{"n_layer": 15, "d_model": 384, "n_head": 6, "n_kv_head": 6, "head_dim": 64, "d_mlp": 512, "vocab_size": 8192, "activation": "swiglu", "norm": "rmsnorm", "norm_place": "pre", "norm_eps": 1e-05, "positions": "learned+rope", "rope_base": 10000.0, "rope_fraction": 1.0, "qk_norm": false, "attn_scale": 0.125, "bias": "qkv", "tie_embeddings": true, "parallel_block": false, "init": "normal", "init_std_qkv": 0.0211, "init_std_o": 0.00385, "init_std_up": 0.0211, "init_std_down": 0.00333, "optimizer": "soap_variant", "lr": 0.00342, "beta1": 0.95, "beta2": 0.95, "weight_decay": 0.065, "lr_head": 0.00641, "grad_clip": 2.0, "warmup_steps": 200, "schedule": "wsd", "decay_fraction": 0.673, "decay_shape": "linear", "final_lr_fraction": 0.0, "batch_tokens": 131072, "seq_len": 2048, "doc_mask": true, "train_tokens": 597400000, "steps": 4558, "dataset": "wikipedia_en"}
Each number is 500 + 40 x the weight over its row's rms, rounded and kept within 0 to 999. Layers, rows and columns count from 0. Numbers have three digits each. The size before them is the row's rms in percent of the matrix's.

# layer 9 attention value, 384x384, rms 0.154, rows 321-331, columns 128-255
094:433468477503535527418554563440517495494479475520554557528511463540535436574486516495555483551424490448548527586498459565506496455464552525548480503480493520518482506491469484499506451505460471513532554491441488554548577485472464527466503473502491458528525493555480535477569502479476504513449481479486487431535504552495495542430531543471540440536553532560471462529398505547513578522547
088:472576522518494490513587512481548502520426537566527511515510503504548487502494488443465542523474507479478459492512476487513471422534492507434458473516475510431524579416559427513528450498530556499509498501514509496456508489511504511496532508417510469472517470470475537454488439476452449489491467476534456467576556625467469493489510524516521505478515556467467454495561493504481578568478
091:557429518517455491507551530504505379527481537496554522493487463535533488571510401472441488441507535439477523463593476505437545464448556536432569568533465535559474579439500427519523511426486507474531422545503530499485556517515460497531499520542522423517532529542526501460474491509502464465500531535483435515508486494489498489491454492509534523435497548474418490538561471517487483530492
094:575458551451532478483505485482517553481453481507496479425505521528531473478499489489521548487487482484443508528522496476508571511514559504503532517523457455465444503502499498454468523429489500478483430457499542542517525538487549464483543507536540482490413559442489405511518458448493544515483556442518507446508525535524509420504504522398501469448547473517508568444439506477476480560495
090:552405454480471558558508462582487505551461518490425484454530543507480513551463525516440485493489613452524530583466527493486583572473533520528479549405473531457478534478542519547491433514443447486498492458534542410415558498478495481489469517506488504524458483522458501538510454585511462592481493464508506573503457516524527510463522469512488545499459435525502449501503465525489556517558
090:553527554574475468509428493475550502498528576554436542454538435503421580391466495493507493528459505504521448552470576458465508490464563454413526492499552558503481464519604582450386544484502560515500495508515476477542464437507506469465531577520440430528442446477499514471556492446402464513494456562510551507524514517495530455542504538526440533526491513516484492515505502456454581464455
094:501480504512503515441524518506507426499456495385490483549487496535478478559490451510426483507461510472463554401452590476543513527482484497484449557526512430487557523510518489418518508516487503488530486482499577526542442481544495536536461581525498650493481471504456559536511507584547469467465495536561468504453424493499506491454533477495568493492454425541502471552499468462489563513551
095:488551478506503535551527408518487455536534589458456554464514499555457537462473457476425507526448484446552498485476478561515554509467509490519467462525514425468545542529487572593556458493601485496522519426602523461459422499554532490445491418464548485464412522505518456517500474479453460476481545511529448437498484552495516509512450438488529597427483515491437519497510577452466480554475
090:539416457442502491528454498504579492515484592465504427534438501490452483521478493532538503532470505474513477495501524489513481452469483558506509513458479508513420389519503547463518414515519457490508519461487441483511507519510464510454547516472521506458489523516488420509549480485467535486485566571475507429582489369407492490487513557569523496497557527506516573538458511552492455500511
093:460439530493510539525498485541476443562411471503450509446493502443520555517520527495492577466478536441514408478461431575481489527527482540487510484474519517448528417484472528476506483464506468547497498488458518450494486481478483444485444521517424457506492486529474454528447527455538460507549379528451559518454465482537476591492509435481548518574473416400497500482596565477470513539502
090:547540487402562496529536495573514480484509578540523479508487473550433507466501485478436500545470533522487498549404522497528432518593504451444503478462534490457479456437516483538493510583557469551541483542556445513572480521445522518458499544543457554486523509480472546474486552493546522465446491457472541517445464496500462422462557509467436448430437508451503571474484488491550489450490
# layer 9 attention output (transposed), 384x384, rms 0.135, rows 321-331, columns 128-255
093:532567539548514463466458564459492512493510460506515454524464540498469464418537558517524555472446472522485458500467497601535352437457483570467519520469515467506507492447438453511483572468495493524507530501417536547513543524502467507556578498545453451414475484482493558486521550447510446441485486566482483435491496514482452486568515543534523487521495606529453505487490513516518568509495
091:479489478518413516470522515407476527519463520521506482482487477526536542541458467495459548534503462539530514472457449487422501467532496492474479500472463561445508532501517467528502463474499427431411592465506510470558503494455487520539513561528498484538500561484522568459499486485461513498425467484499441588510548554506543485544511526521556515475494502462428495493515477506440517530435
093:561451529544509478605566482502447515510514530508456554488458498520587528482467510392517517493503515475450532453506525513424505449473529557429554515491507466537501490490433472467514454500523511471467538526513504521538537501529513507477536511532479492452503465549480528467457517496413479524498565454553447480498450507518486533492468453511513524462500442443476561473507480512443475481549
097:484527502440528416489517472466501459473499503503511501494506411526515451506430485508512510531465500452516477463414512466481480454451487501539529509502500456488496525509550455469479485432446488547545441501573508519518480584511430490496446514479464513541509421572508399451544488462600468511523476490430455513529501525461524409543477461524508467489575480468523523480574494482487498454526
090:469471543515535568512490456538507495528580546456547503504459538510462509453400476452526517544528519430503510457500541536559604499500513465506464532448507488512483548475545544536466482484460539490446480484529493533482490515511510505552547509462508472467530466491516497523470521517495391532531498446470476489586527496526573488506451457555563526422420552496501551489566480450484513534498
095:511472509495557455501505546467539439536407551509572516493507539523531466429504458532513472490527504528467511496516456463458521463460548516508508500410507541529487410501528564446525522436540456483456544523443461475456497451487537516501487556477481459531516485497488466503526497497530499531445430460460514491516511574434495494471503409439427508470526478493507535497549567502531500499517
095:547555507543549523508559483504453404508515503477489508464506452417561470520520486490483556491546539568508530450465492463514491499547444572535488565539541512472531550517480478522451574521491505453535467475585632497507491427495444502503546517494514516555466497510521498478552513504452453530467481501489525455503545527459583409479530416460534510531480511495538513505487493426507508446491
101:413504467493550566533477465495475444516475548497515552474425460514535533511508483492523478491494486454483488420518467471520516519499547451531454481514514595524574512494463448490492431552526493538461491451486571498531420465504577536474542495493574484515501502508571452441515514494543481512450516541539494500514496548485542471541497482494554514505513550526461553475536531486564520517481
089:506464458459515477459462504448518528516472467502460514563457465458515543529498532462487478471511532499444468511491430505488426444538575477475470513519508468578478419565441475448553486486516480477569535489491501444535562475474558545483494483460461494484549575509409477565480493479540498486510466575474505472511477460490446511457503580533509590521509529492525527492511502516473498482489
093:453487502482552537458528525561487566456473453493539474464516513475536489481529503482542542509469537508409459519421485468513490540518480503515487490577528491509531513472482525517514479550524477461504527506507526509490463555579527526514530537530507507545537418521525420540477530489520458510564487570564545456485577513494545571563463447538527496544459499412486519421568509493463529471483
095:524524402504572492516570494459416438541523563507542476471537441473532479461535549498489518506490504481490540467444484509553486475511475522498539548518539547531510520545427483504498533562475504574426522514569487503478415514512531554503540458486535551416520547563496516452524549516530468494549434462552550532415587465438455452501483481469465478461502504554482514487464515516524512502488